config.yaml
n_layer: 16
d_model: 192
n_head: 3
n_kv_head: 3
head_dim: 64
d_mlp: 768
vocab_size: 2048
activation: "gelu"
norm: "layernorm"
norm_place: "pre"
norm_eps: 1e-06
positions: "rope"
rope_base: 10000.0
rope_fraction: 0.25
qk_norm: false
attn_scale: 0.125
bias: "all"
tie_embeddings: false
parallel_block: true
init: "orth"
init_std_qkv: 0.0447
init_std_o: 0.0
init_std_up: 0.0447
init_std_down: 0.0
optimizer: "soap_variant"
lr: 0.00524
beta1: 0.95
beta2: 0.99
weight_decay: 0.085
lr_head: 0.0131
grad_clip: 1.0
warmup_steps: 200
schedule: "wsd"
decay_fraction: 1.0
decay_shape: "linear"
final_lr_fraction: 0.0
batch_tokens: 65536
seq_len: 512
doc_mask: false
train_tokens: 174300000
steps: 2660
dataset: "wikipedia_en"
Each number is 50 + 15 x the weight over the matrix's rms, rounded and kept within 0 to 99. Layers, rows and columns count from 0.

# layer 9 attention query, 192x192, rms 0.0874, rows 0-63, columns 32-63
43 43 60 75 58 43 43 32 47 44 57 49 28 27 39 50 45 42 41 33 58 65 55 48 45 52 20 78 48 42 50 43
43 73 33 51 24 59 36 51 41 47 48 53 41 45 61 42 48 28 73 38 52 39 37 57 45 40 47 23 83 26 61 70
32 34 51 65 37 48 57 48 76 35 44 51 62 59 44 58 58 39 71 53 49 65 28 51 61 60 52 64 55 58 48 62
38 59 43 54 48 21 51 57 79 46 67 52 60 63 55 56 66 36 73 56 58 66 46 37 46 94 24 78 55 42 37 59
71 41 50 55 38 73 44 66 59 28 49 45 60 39 58 64 45 43 59 44 62 72 46 30 49 56 32 54 44 53 43 58
57 74 60 38 14 74 58 32 38 64 29 56 43 27 72 48 40 59 65 52 39 25 67 63 30 18 71 52 33 58 48 66
60 54 40 63 24 37 50 44 47 44 78 24 18 61 22 53 48 40 67 42 39 70 50 61 24 28 55 34 74 52 75 34
69 56 57 56 86 02 56 54 32 30 72 26 57 69 26 67 52 35 47 64 55 65 64 48 58 58 56 51 42 36 58 29
44 42 61 62 48 54 32 20 64 74 39 49 27 41 57 33 32 72 74 46 45 07 41 53 38 48 59 19 64 23 56 54
55 42 54 48 30 53 52 53 44 43 53 65 55 57 52 42 70 24 55 63 44 56 47 33 61 48 33 87 44 75 63 58
51 29 59 37 61 39 56 49 58 41 63 17 32 70 34 68 68 35 58 85 49 86 69 30 66 82 38 81 20 59 31 34
53 42 53 37 64 42 53 65 74 33 54 34 56 60 43 76 70 55 41 65 46 86 55 28 40 63 37 70 31 54 23 52
78 52 50 57 34 94 68 52 11 76 29 52 40 30 32 62 34 55 29 36 36 24 58 58 79 03 63 18 52 64 76 23
43 58 69 53 40 19 61 47 56 44 48 51 49 67 41 55 40 71 36 54 37 51 49 34 27 55 70 35 62 22 34 55
28 50 55 21 45 68 33 58 65 05 25 62 49 30 39 32 22 30 81 37 54 49 57 60 14 35 86 65 41 60 48 39
62 48 67 65 27 64 27 38 77 49 55 63 56 21 95 57 76 66 55 78 27 40 49 42 40 42 61 53 60 52 11 28
24 55 46 75 40 51 51 57 71 39 59 49 72 66 36 46 35 54 45 46 53 51 75 55 65 54 56 40 25 55 51 11
30 39 65 36 62 72 56 74 55 51 45 08 53 39 59 51 43 34 39 82 66 36 59 42 52 44 16 31 33 48 41 43
38 68 30 71 58 47 41 42 69 50 25 15 58 62 68 77 61 67 47 71 43 44 80 39 45 10 57 56 70 39 37 58
41 65 89 84 55 51 18 56 60 35 63 49 43 55 72 41 37 51 69 65 48 57 38 42 47 62 88 57 86 51 36 66
87 67 69 23 38 61 69 18 51 69 35 48 55 48 42 39 39 31 18 74 77 56 52 29 48 55 43 53 78 31 43 59
34 48 43 17 51 72 59 66 63 38 25 40 49 46 40 40 52 50 64 29 83 42 61 52 49 67 59 47 42 54 81 53
69 71 43 42 34 55 69 70 40 54 55 46 51 69 48 53 48 59 38 66 55 35 76 44 58 37 49 49 75 63 65 54
40 63 67 53 73 34 47 73 47 80 60 47 31 59 56 45 28 69 55 47 48 61 58 75 39 42 58 35 53 42 18 53
67 41 49 54 30 68 47 20 86 38 49 59 49 38 57 47 59 49 58 58 63 52 44 54 28 42 47 67 37 71 51 47
45 66 81 22 38 91 63 46 38 90 53 59 40 46 59 65 56 58 61 78 62 46 69 36 50 36 46 58 28 46 44 87
14 51 55 30 56 43 45 53 88 58 35 59 52 54 30 45 62 77 31 22 52 43 51 58 44 65 50 34 38 58 51 66
73 43 32 65 40 80 58 54 62 43 28 66 60 46 70 72 54 59 46 54 69 37 25 43 40 49 19 68 32 40 23 43
42 59 56 39 26 53 37 50 54 70 32 51 71 28 67 46 66 68 33 60 29 30 71 21 41 68 39 54 68 42 15 58
51 39 98 59 30 47 39 57 56 78 48 16 31 30 67 58 46 65 30 39 53 34 47 29 28 75 38 32 67 50 34 44
44 52 54 37 70 66 52 53 54 21 63 43 39 51 56 67 64 32 34 97 64 46 57 47 39 64 61 65 80 56 45 61
43 39 73 53 51 40 38 22 34 39 76 57 76 62 39 25 30 35 26 34 38 44 55 22 65 50 53 42 50 61 43 35
43 50 84 44 60 30 59 42 42 80 59 38 58 53 26 51 28 24 58 40 63 41 62 59 73 58 43 38 45 32 76 24
23 64 30 68 81 46 34 56 49 28 59 07 46 35 59 49 47 29 29 71 39 28 62 54 28 33 63 43 42 79 61 58
67 53 65 44 14 45 71 34 39 48 49 35 21 49 69 27 56 53 60 59 50 74 34 26 23 61 48 47 56 52 63 46
63 14 59 55 31 42 68 45 74 54 53 06 55 63 38 65 57 31 58 37 66 77 67 26 24 43 37 65 50 64 63 50
31 22 08 56 78 38 49 48 23 38 53 40 32 29 39 59 14 33 52 47 65 84 32 44 21 18 63 56 45 34 60 40
54 48 24 29 61 53 55 36 32 14 62 75 44 45 32 46 44 73 51 61 33 38 51 60 63 66 70 54 30 42 44 76
52 40 53 75 51 39 65 43 49 63 53 56 50 59 29 49 69 51 40 77 17 55 70 53 64 58 52 44 68 48 27 72
43 40 00 48 47 64 80 37 43 64 55 55 39 45 44 56 57 53 68 57 55 32 77 34 74 38 30 63 34 67 33 70
66 69 52 51 57 63 55 34 22 31 43 59 50 60 43 56 60 44 35 80 54 57 52 67 60 35 59 83 66 48 26 51
20 42 77 51 66 55 56 37 40 43 66 87 39 48 51 44 75 53 85 48 30 54 52 27 26 29 65 55 50 73 67 46
74 45 62 43 63 25 48 40 76 47 25 34 52 44 49 39 39 27 46 76 42 54 55 89 46 53 48 47 37 50 55 51
50 56 75 50 63 58 15 34 62 47 65 32 62 50 55 32 77 46 18 83 61 63 57 52 42 46 51 28 58 48 43 37
29 71 77 58 47 35 39 84 40 23 49 46 48 69 59 60 54 60 22 20 52 50 43 42 34 58 57 36 52 52 51 89
62 43 43 38 47 93 86 41 31 80 28 49 36 58 73 53 59 41 47 38 29 22 45 28 48 44 31 65 72 54 40 78
41 71 57 24 26 78 50 48 62 29 71 70 52 38 38 45 77 63 43 47 78 60 53 49 46 54 65 42 35 55 20 44
34 27 52 52 67 22 58 63 67 66 49 42 43 50 66 67 58 66 58 32 54 41 32 57 60 74 46 32 00 27 47 50
52 76 38 59 37 38 15 28 55 50 99 31 38 50 65 56 46 26 49 64 24 43 57 49 25 40 34 47 48 65 54 63
34 61 66 62 45 23 51 61 47 37 56 43 18 64 68 46 64 87 66 43 65 67 34 17 30 64 64 32 46 62 53 50
38 46 25 44 54 68 56 55 32 26 52 43 51 57 46 26 50 68 64 33 56 78 37 45 56 31 43 46 22 47 58 57
44 71 31 35 58 50 61 47 45 41 77 42 19 51 32 40 36 49 43 43 46 53 57 83 70 40 30 56 64 53 75 57
39 91 52 68 49 36 35 45 33 11 99 38 37 73 26 52 54 46 57 26 36 56 67 54 42 30 37 31 25 68 66 49
46 45 66 60 27 53 48 21 67 61 63 59 50 43 64 30 48 51 59 42 38 28 43 55 52 85 57 27 53 44 38 41
87 52 47 30 60 94 16 49 64 48 36 75 72 30 37 52 56 60 20 81 36 23 77 72 59 57 61 49 47 48 35 53
54 50 50 63 30 52 28 35 76 85 39 56 68 70 43 48 24 50 45 26 41 64 61 38 24 45 37 48 42 31 32 65
30 16 55 57 55 39 50 66 79 62 65 53 70 42 59 64 27 42 72 23 89 77 50 63 36 71 59 40 26 46 70 17
24 47 25 60 60 67 52 44 56 56 20 56 68 47 87 44 47 23 52 61 56 54 50 61 41 38 40 34 35 38 26 44
61 58 58 33 41 82 60 76 27 68 09 33 36 60 42 45 48 54 40 43 37 76 31 68 51 56 59 37 65 48 63 56
57 42 59 39 33 63 58 75 48 55 34 41 50 59 60 31 65 53 58 21 37 46 55 67 36 51 89 35 75 44 34 48
63 60 82 56 31 49 53 57 61 57 65 47 33 39 70 42 56 50 50 32 54 52 34 51 54 65 18 38 32 65 53 56
40 54 56 13 39 71 34 36 61 86 56 29 22 44 57 27 50 46 40 39 16 43 62 66 57 21 44 40 46 41 41 15
47 38 25 70 44 78 59 67 58 57 32 44 43 33 68 55 53 57 76 48 66 21 40 45 55 58 29 56 35 59 49 58
36 54 18 39 70 44 18 92 43 33 29 29 82 59 50 53 54 31 10 65 58 81 73 73 42 61 61 63 48 21 32 68
# layer 9 attention key, 192x192, rms 0.0903, rows 0-63, columns 32-63
48 51 48 41 26 67 51 58 37 49 43 40 54 45 42 62 39 60 56 79 55 50 44 43 34 51 64 30 70 61 43 47
70 76 68 48 44 17 50 61 32 53 57 59 25 45 26 16 43 50 50 32 40 31 59 81 20 24 35 57 61 81 46 49
51 34 35 31 72 71 48 51 26 84 24 37 51 54 22 40 56 59 23 48 58 75 67 39 65 44 60 49 15 32 30 23
61 49 30 40 48 67 64 54 36 55 19 61 71 53 71 69 24 53 43 71 60 66 43 45 64 71 71 60 50 48 40 33
55 75 83 63 44 37 50 66 69 36 56 65 20 48 27 42 69 52 39 27 26 44 52 76 03 29 63 33 37 56 78 40
70 50 43 34 53 60 30 53 45 57 49 87 62 54 57 27 61 35 50 30 67 44 62 68 30 43 41 47 46 66 80 28
47 61 68 52 50 00 36 62 38 56 55 64 32 45 38 16 50 36 40 69 58 52 52 31 59 35 60 49 55 36 53 20
53 47 44 62 70 16 37 75 24 31 72 25 59 70 53 46 49 27 50 61 62 27 47 28 92 31 50 54 48 63 73 39
35 44 38 49 45 41 80 62 49 61 36 56 52 38 43 33 64 61 55 47 55 58 45 47 56 65 60 42 53 51 60 58
51 48 52 49 65 51 45 60 47 53 46 36 37 39 51 67 34 65 39 29 56 41 80 77 39 50 55 36 69 51 32 47
44 51 38 27 58 76 63 49 59 57 26 74 60 57 80 69 44 74 30 75 65 31 37 27 73 62 92 43 26 40 48 33
59 58 61 49 52 44 49 59 51 39 59 57 33 41 60 52 45 24 52 48 54 38 57 57 40 59 52 49 58 58 70 57
41 67 52 60 25 43 57 32 33 62 58 39 73 41 57 51 49 62 38 24 58 37 68 56 48 27 34 38 72 49 50 62
53 42 33 45 32 45 55 41 89 71 25 51 62 63 58 49 39 68 30 68 51 44 10 23 36 73 57 56 16 31 20 52
49 24 67 50 36 64 56 52 91 23 37 51 62 23 64 70 43 16 73 40 19 56 55 83 38 55 60 83 10 66 30 42
39 24 54 72 69 67 26 36 59 31 65 36 45 57 45 72 38 82 43 68 35 54 57 44 27 56 44 62 66 55 51 60
50 31 54 50 71 66 57 41 74 29 49 52 82 53 27 65 34 43 78 43 68 57 26 68 62 46 69 52 42 46 41 40
59 52 42 65 74 59 39 71 85 27 48 16 61 71 76 72 58 50 48 63 55 14 73 50 50 56 27 48 41 43 56 25
18 76 62 58 65 47 39 54 61 53 35 41 75 33 68 46 52 57 00 64 41 42 74 52 57 38 31 60 83 48 39 47
44 32 64 66 56 54 37 72 29 52 78 64 61 58 58 62 47 83 80 57 35 70 48 37 31 43 75 87 57 75 23 03
64 60 61 64 36 56 48 34 53 24 50 64 77 37 75 35 53 50 45 27 57 38 51 35 45 36 58 45 53 69 63 68
58 36 38 42 45 87 55 21 60 56 24 24 61 46 62 92 30 40 76 29 43 38 30 74 59 66 62 59 45 21 24 56
66 45 69 37 44 67 61 36 82 51 69 36 55 68 33 73 59 28 45 57 58 37 67 72 60 50 22 51 31 42 56 59
37 41 45 31 75 23 51 80 09 47 15 43 26 75 52 18 46 72 27 46 48 43 23 28 36 50 41 40 51 32 68 43
38 29 53 63 24 64 43 74 53 59 47 50 65 29 65 54 22 62 69 43 53 61 35 33 65 43 58 72 21 69 33 25
43 38 80 46 21 73 48 25 74 72 41 53 83 65 52 31 65 70 37 62 49 58 72 15 53 81 74 46 42 50 63 93
59 61 89 41 52 67 58 41 71 58 28 36 72 36 31 69 64 36 51 40 72 71 66 68 62 68 60 23 44 70 22 54
44 48 26 52 43 59 83 66 56 54 46 45 70 41 86 35 28 72 34 57 62 55 43 23 77 49 57 65 42 39 42 17
47 50 41 39 44 70 38 38 56 70 28 43 51 57 57 46 49 52 40 61 45 41 85 61 14 64 37 39 49 38 46 73
28 63 70 73 56 56 46 99 41 58 52 32 29 71 44 40 64 64 65 73 43 46 67 46 41 42 50 39 68 87 49 40
22 41 39 16 82 43 54 46 45 53 68 23 59 50 46 32 52 55 30 81 52 17 58 31 38 34 49 09 75 54 58 62
38 62 73 65 45 31 64 05 59 51 99 30 50 75 43 41 65 53 50 62 31 30 46 11 34 51 58 57 65 90 64 36
71 57 67 56 61 32 39 26 57 42 48 31 41 47 29 56 61 11 45 38 42 56 54 62 69 71 36 44 34 39 75 43
36 57 35 37 84 42 23 90 55 21 50 37 39 54 43 49 63 33 27 80 33 49 75 50 35 52 45 54 24 65 57 31
50 76 51 46 50 48 36 65 20 39 35 53 45 49 77 13 81 90 65 58 52 33 59 00 16 68 46 58 41 65 64 42
48 77 66 52 44 64 53 32 59 52 37 44 50 63 68 40 60 58 27 49 58 27 36 40 44 52 47 76 51 54 49 57
66 59 43 58 65 30 70 72 61 37 68 38 34 50 45 37 32 42 05 56 46 53 33 45 37 38 78 61 74 58 39 40
39 61 43 63 46 49 65 54 44 44 95 53 26 57 48 53 39 51 54 58 56 45 55 38 86 16 66 64 40 74 51 34
40 41 47 37 60 77 28 42 48 47 55 64 44 66 35 47 35 58 58 45 29 54 44 41 40 33 36 52 65 37 46 49
53 96 31 41 53 68 68 41 69 53 64 64 31 60 35 49 57 50 44 36 43 38 55 40 81 53 14 67 33 63 54 77
66 46 34 63 41 44 41 60 51 37 28 92 63 42 78 34 54 54 37 38 61 42 49 77 37 40 45 59 53 53 70 76
33 77 90 54 62 69 10 43 56 38 72 58 51 38 45 34 58 43 46 63 34 48 68 47 44 42 33 34 23 88 62 67
49 57 46 59 63 36 35 63 55 20 35 40 75 46 41 29 55 39 35 23 69 55 64 51 69 61 40 17 58 49 67 58
35 34 53 44 83 36 36 34 60 67 55 23 37 50 43 65 65 48 40 99 36 43 83 34 31 64 63 30 41 28 51 20
42 50 92 50 40 35 64 57 49 94 41 27 83 61 62 89 59 74 62 50 55 56 66 32 68 68 79 52 35 60 23 58
65 48 52 48 31 81 72 70 38 60 44 73 39 76 66 32 90 54 49 55 56 20 35 29 38 65 10 79 73 78 62 86
53 40 76 48 39 61 58 22 62 65 52 46 73 42 71 73 52 67 70 53 59 51 66 59 23 58 69 47 40 65 50 52
45 44 59 88 52 37 37 42 53 44 35 43 57 56 50 61 54 52 63 45 75 65 52 35 83 42 54 40 32 39 37 39
50 57 43 47 29 23 13 45 18 61 99 30 40 61 47 26 16 61 53 54 44 23 60 25 27 48 63 38 59 25 22 46
38 84 74 43 47 27 51 38 80 67 55 61 56 37 48 56 84 73 32 77 62 56 57 55 14 61 69 36 50 60 52 53
51 72 17 09 72 31 70 41 71 53 59 55 55 41 48 46 30 40 30 38 87 61 58 68 31 49 50 44 32 59 63 54
41 55 39 54 42 25 53 46 32 56 65 45 28 60 50 41 39 32 73 30 48 35 11 59 60 44 25 32 62 43 45 78
43 76 73 33 59 49 39 44 17 39 99 25 18 58 54 45 00 64 63 47 28 42 52 46 49 49 54 57 24 38 49 55
38 50 51 41 24 29 59 52 56 63 58 62 39 55 49 37 23 80 52 52 61 59 46 30 29 51 78 50 28 65 11 06
43 17 51 39 57 81 52 44 48 49 43 38 67 25 51 45 53 35 34 58 32 61 43 34 67 45 35 34 00 33 64 44
49 14 47 49 12 71 56 62 38 57 37 44 54 70 59 44 21 59 31 49 41 90 22 54 23 48 73 63 43 58 31 71
28 62 43 50 83 46 36 11 52 46 65 42 46 13 66 48 36 50 38 34 58 65 53 53 45 48 66 24 46 48 42 44
58 25 18 45 65 51 35 47 43 46 19 48 96 27 68 52 48 52 34 29 68 53 63 83 13 50 55 44 86 26 13 30
41 73 34 37 58 65 57 21 36 35 33 85 35 49 39 30 66 54 34 29 67 88 64 33 86 56 57 54 56 31 66 65
74 56 79 37 68 74 45 77 55 59 25 73 39 54 42 55 67 39 46 42 58 67 55 77 46 57 63 58 56 49 42 23
44 41 66 82 32 44 35 50 44 62 42 59 53 56 53 69 74 70 84 55 51 39 23 36 22 51 26 52 44 33 55 42
62 48 49 68 44 59 53 57 49 40 35 44 21 29 60 52 58 69 68 64 57 36 51 49 30 69 08 39 60 44 15 37
57 76 25 23 43 88 59 80 71 60 37 61 43 60 47 33 51 44 67 26 50 37 57 84 45 51 43 71 49 45 56 14
67 26 35 35 99 37 35 69 27 44 41 48 56 61 42 43 31 35 00 43 62 58 50 62 45 53 88 47 59 41 54 65
# layer 9 attention value, 192x192, rms 0.0881, rows 0-42, columns 32-63
75 36 55 46 61 57 76 41 15 49 50 55 58 56 88 42 44 47 46 87 23 55 45 68 34 57 59 36 61 36 24 36
43 71 59 76 64 41 39 49 49 70 61 52 62 45 48 38 51 52 54 33 41 35 37 57 35 53 42 38 63 50 71 63
59 55 55 38 64 48 52 38 61 41 71 45 54 59 69 43 68 38 50 38 70 23 46 49 55 36 64 57 34 40 45 61
68 20 57 54 51 75 47 32 34 59 37 46 54 69 30 37 58 49 31 78 46 43 43 53 56 66 34 55 38 44 40 51
63 27 82 46 36 48 45 51 57 48 60 66 85 52 54 38 45 71 27 48 64 62 49 63 51 76 20 43 55 61 58 61
57 44 64 50 33 32 53 31 31 67 56 55 54 32 80 63 43 49 55 66 41 40 43 44 55 46 47 39 59 50 52 67
77 61 66 77 53 83 68 42 57 61 42 47 40 65 69 54 29 41 58 42 29 53 53 37 34 32 41 49 26 42 36 45
40 56 48 26 59 61 62 43 36 65 43 67 65 54 60 63 48 38 51 43 48 49 50 53 52 72 41 66 62 74 42 52
50 56 49 54 34 82 46 43 45 41 73 52 60 51 38 45 61 39 60 26 83 37 79 58 33 51 39 49 72 54 38 49
66 70 65 63 36 34 60 56 40 39 38 77 61 19 67 25 17 42 49 34 76 43 50 81 35 56 47 64 44 55 61 37
47 62 64 24 47 83 55 55 55 38 46 43 55 60 53 59 46 78 50 35 40 56 51 58 56 38 35 43 51 59 43 38
58 50 38 45 46 46 45 69 74 44 31 67 22 59 51 26 41 56 61 24 57 58 31 42 26 59 55 29 61 45 62 56
56 59 44 52 31 57 55 51 57 43 35 39 52 39 25 36 17 37 61 36 43 83 46 61 47 61 56 36 64 81 45 63
22 34 58 37 37 62 69 49 66 59 45 41 39 48 51 55 43 49 54 64 61 52 55 47 34 43 28 32 46 61 76 48
40 71 67 50 59 42 53 39 63 56 36 53 29 34 51 58 39 38 65 56 66 48 23 55 52 43 59 47 61 67 45 64
56 69 54 13 53 80 49 28 41 55 40 68 34 39 79 34 64 68 55 15 65 08 40 56 64 44 37 52 31 42 48 60
83 55 15 81 48 35 22 47 50 25 30 38 23 75 43 75 47 62 62 70 22 77 69 48 65 43 41 45 43 73 73 45
61 35 35 71 60 35 32 75 63 38 48 67 33 45 55 59 41 52 54 50 31 57 74 65 30 52 59 40 49 25 59 67
43 65 36 56 60 32 65 48 45 56 66 57 67 43 34 33 42 34 61 63 48 43 48 72 58 59 56 62 89 46 18 27
42 39 60 30 58 35 11 51 79 36 50 42 56 38 22 45 58 52 49 31 75 63 48 67 64 33 61 58 42 49 71 53
63 19 51 12 58 67 38 80 65 29 10 59 47 31 39 42 50 72 33 42 46 11 48 59 54 55 44 32 59 70 65 34
48 51 28 49 38 67 63 69 44 27 41 48 12 52 64 73 47 85 70 41 54 57 76 48 55 43 58 43 51 59 80 39
45 50 52 63 67 55 44 54 61 62 43 43 43 46 42 63 56 37 36 43 20 33 32 40 67 59 53 61 47 41 32 56
25 47 50 39 67 51 73 63 36 56 49 36 47 49 59 45 23 51 27 45 56 45 48 61 53 59 38 64 40 41 42 52
40 44 29 59 76 48 60 30 67 59 47 56 40 47 46 74 33 75 48 37 71 60 50 28 70 47 42 74 61 36 36 52
51 71 50 63 75 50 53 29 80 69 37 49 65 52 14 65 47 29 50 40 47 61 39 41 48 48 84 40 48 51 49 43
63 56 26 87 50 65 48 53 57 34 47 43 14 49 28 40 39 47 37 50 44 69 74 43 54 41 29 53 51 69 76 43
48 60 29 54 34 62 58 40 65 42 59 70 43 54 45 59 73 47 56 36 48 63 51 49 47 61 37 45 63 44 45 45
66 41 61 53 46 61 34 60 45 44 65 43 54 66 26 78 36 44 39 55 34 34 41 73 53 46 44 58 55 25 66 21
45 52 81 36 89 46 79 87 45 61 53 50 85 45 42 48 42 24 61 80 43 44 61 78 57 80 60 69 50 40 49 28
43 28 45 46 38 67 44 38 41 71 65 49 51 51 63 36 44 55 40 24 63 61 48 49 48 37 44 36 45 44 67 71
60 63 74 09 58 42 29 39 33 47 44 68 42 40 46 13 49 47 52 40 52 49 40 66 36 64 49 47 62 63 40 50
49 29 69 22 34 44 59 44 17 57 60 36 27 66 43 52 54 46 25 48 47 66 65 52 63 42 53 40 67 47 40 70
41 50 55 66 71 58 35 49 54 59 25 65 59 66 59 40 40 30 62 60 31 77 79 44 48 36 53 41 58 62 41 32
27 48 55 55 34 40 42 57 25 61 38 64 61 61 40 48 59 33 22 44 52 65 83 52 31 52 52 19 56 60 43 41
55 66 53 73 57 57 55 51 52 19 68 47 45 25 26 60 48 73 61 55 40 59 39 51 56 52 40 42 36 48 64 25
34 12 55 43 54 45 56 22 18 67 48 36 47 67 68 51 50 61 41 65 55 62 49 52 70 42 29 44 27 51 25 41
34 55 50 20 51 36 56 55 52 54 51 43 38 24 50 33 37 49 52 71 47 51 49 55 61 73 63 69 46 46 31 25
42 51 38 51 27 21 91 45 42 47 76 23 26 31 50 75 63 35 59 79 52 51 39 39 34 53 60 62 43 52 32 67
30 91 40 52 66 53 50 58 41 76 54 52 76 48 47 62 55 42 33 36 32 47 54 48 60 74 61 53 56 50 44 75
61 43 48 26 33 26 25 66 47 36 29 58 60 58 36 33 76 57 72 67 74 51 49 43 37 32 55 63 30 42 66 50
56 60 20 35 47 53 46 40 28 34 39 64 32 42 45 49 52 51 60 31 79 16 38 48 51 50 41 58 55 42 58 47
41 81 56 41 45 62 21 52 69 59 51 52 49 64 49 27 36 23 37 27 68 93 68 38 49 27 35 64 49 33 66 49
# layer 9 attention output (transposed), 192x192, rms 0.0757, rows 0-42, columns 32-63
64 58 31 47 44 44 42 44 76 19 61 13 43 36 18 50 37 37 65 39 84 43 56 40 61 23 64 56 45 59 78 27
63 43 59 37 32 78 49 79 54 61 56 38 53 63 32 53 33 57 71 47 57 58 59 44 59 28 40 42 46 56 62 51
59 38 64 04 44 58 43 54 50 34 38 46 13 25 46 57 44 52 69 76 52 58 69 63 47 54 53 40 53 39 48 74
39 69 37 56 23 25 46 58 31 30 61 23 36 48 57 52 68 54 48 43 59 60 45 28 52 67 54 58 52 55 28 23
72 82 46 43 22 31 59 32 52 24 42 84 39 57 00 55 41 43 71 45 49 60 50 43 55 43 46 41 50 55 66 47
61 35 60 35 66 49 39 51 65 42 46 23 43 60 44 47 69 73 46 44 62 67 20 57 37 61 61 54 48 54 71 11
18 44 71 72 62 53 35 51 49 56 90 48 31 56 50 35 64 25 75 49 36 41 44 59 88 70 43 23 58 51 47 46
43 51 42 49 57 53 43 37 61 52 91 40 18 85 41 32 69 73 37 51 54 30 49 46 37 69 61 37 59 64 51 39
50 32 60 40 27 61 44 59 37 61 40 75 28 40 45 32 37 51 54 71 18 53 11 44 56 50 43 52 43 42 68 49
42 31 76 29 34 74 61 60 46 52 52 51 17 73 41 52 49 42 49 48 24 45 35 46 46 32 37 61 54 45 37 77
57 60 61 44 32 36 41 60 61 51 41 59 41 61 31 41 69 48 46 46 54 54 62 39 71 55 70 42 56 28 42 38
41 45 80 78 83 31 53 65 36 56 74 43 60 47 36 74 81 41 65 49 64 44 65 56 46 44 60 51 48 81 44 24
37 65 71 46 69 29 43 47 47 36 53 62 32 38 43 45 73 50 22 46 45 52 54 54 44 23 44 77 51 35 49 46
49 46 38 55 52 56 58 97 54 58 35 56 51 41 56 48 39 54 70 21 50 45 30 84 64 46 52 51 54 55 35 29
43 43 67 37 64 60 34 82 47 22 64 57 64 55 36 85 31 50 43 35 52 33 57 59 44 35 28 53 54 66 92 74
43 47 36 41 45 59 30 77 49 38 29 68 34 61 42 62 79 61 70 43 24 73 79 53 56 71 73 44 58 45 43 53
57 55 71 61 66 65 65 43 29 58 50 49 57 12 59 37 58 57 50 59 38 54 49 36 58 56 78 50 64 72 40 59
49 54 45 72 45 57 62 51 54 81 83 53 16 52 71 67 50 42 53 53 47 09 07 36 56 41 28 36 50 47 39 29
25 54 49 49 42 94 31 54 53 36 48 40 66 30 69 60 50 54 61 22 55 58 29 44 19 56 37 32 40 70 48 55
45 30 71 39 47 44 70 58 52 67 31 56 38 58 56 51 58 55 47 41 68 47 58 57 34 57 37 79 49 29 52 49
40 81 44 67 43 56 36 55 25 47 51 61 35 89 49 41 48 38 28 30 97 67 54 52 53 71 43 41 63 55 56 42
72 22 61 41 51 72 35 45 61 69 52 19 60 23 50 57 57 37 46 23 27 59 47 27 65 46 88 62 99 32 52 40
35 48 28 41 52 28 49 35 32 47 80 29 59 51 50 37 50 58 66 61 64 50 60 53 71 28 60 30 31 79 61 26
60 62 57 53 59 58 42 50 47 54 65 56 41 56 54 38 61 58 47 93 61 34 43 41 59 58 64 37 53 72 39 16
67 72 69 32 60 40 34 58 29 60 84 55 57 35 38 29 48 42 43 65 20 52 56 18 51 54 31 22 56 52 58 15
46 46 54 30 45 26 72 24 23 30 47 47 66 57 36 68 64 57 52 43 40 29 73 37 54 60 33 49 42 35 75 58
55 36 62 66 68 43 32 57 31 48 35 76 74 37 67 77 69 42 48 64 26 65 37 83 27 29 40 53 28 41 61 49
41 23 51 36 35 46 34 49 55 56 75 54 44 38 34 82 67 54 56 56 41 46 30 41 51 45 57 50 96 37 82 54
52 62 39 54 59 23 37 34 51 77 54 52 67 19 82 30 52 72 54 47 45 56 41 68 53 54 31 41 24 58 65 61
32 46 35 58 22 46 35 31 72 49 56 47 35 50 50 51 38 69 48 55 44 44 56 47 45 62 16 41 21 39 54 52
62 52 66 25 64 59 39 44 73 50 70 29 36 61 39 34 32 59 48 38 53 68 53 48 37 27 71 38 58 38 06 27
46 51 45 57 42 57 43 57 73 32 58 42 58 64 55 71 60 59 49 47 51 58 54 63 53 43 57 69 62 55 15 51
70 43 43 56 50 50 51 49 70 47 37 51 61 43 48 51 51 60 57 50 54 38 46 67 66 53 23 59 36 42 36 07
61 34 56 41 50 45 41 63 31 24 82 22 61 47 26 40 34 27 69 68 47 44 36 47 66 61 49 60 65 60 66 39
56 39 43 39 34 53 58 27 37 50 41 50 54 33 57 37 76 80 35 24 53 47 50 58 57 60 66 50 53 51 58 44
48 72 79 21 19 34 38 37 47 61 42 50 58 63 46 64 65 51 45 43 33 50 42 37 64 53 48 47 78 49 51 70
55 41 53 40 39 52 64 56 51 25 33 48 55 54 31 44 40 44 50 64 48 65 58 70 57 46 78 40 48 55 36 55
40 38 22 28 45 53 44 27 67 56 74 65 59 33 62 44 72 23 41 73 62 51 62 60 12 80 47 55 59 44 40 71
63 46 26 58 84 53 25 44 93 68 73 63 40 49 66 49 32 46 44 26 51 50 50 42 49 56 37 23 68 33 45 26
57 67 48 31 69 27 51 47 49 31 43 43 46 71 64 48 66 42 34 66 73 50 60 57 37 30 58 40 32 60 42 27
36 45 47 39 55 36 75 48 41 75 49 38 60 29 63 47 78 50 44 63 46 43 51 64 58 70 47 36 50 40 42 86
44 50 53 47 35 66 44 49 72 64 60 53 31 52 68 28 68 57 19 56 48 64 43 45 44 53 13 29 41 50 38 52
58 55 54 51 48 35 56 40 47 33 48 67 47 24 32 42 50 45 54 64 41 26 58 69 46 42 43 43 37 49 35 30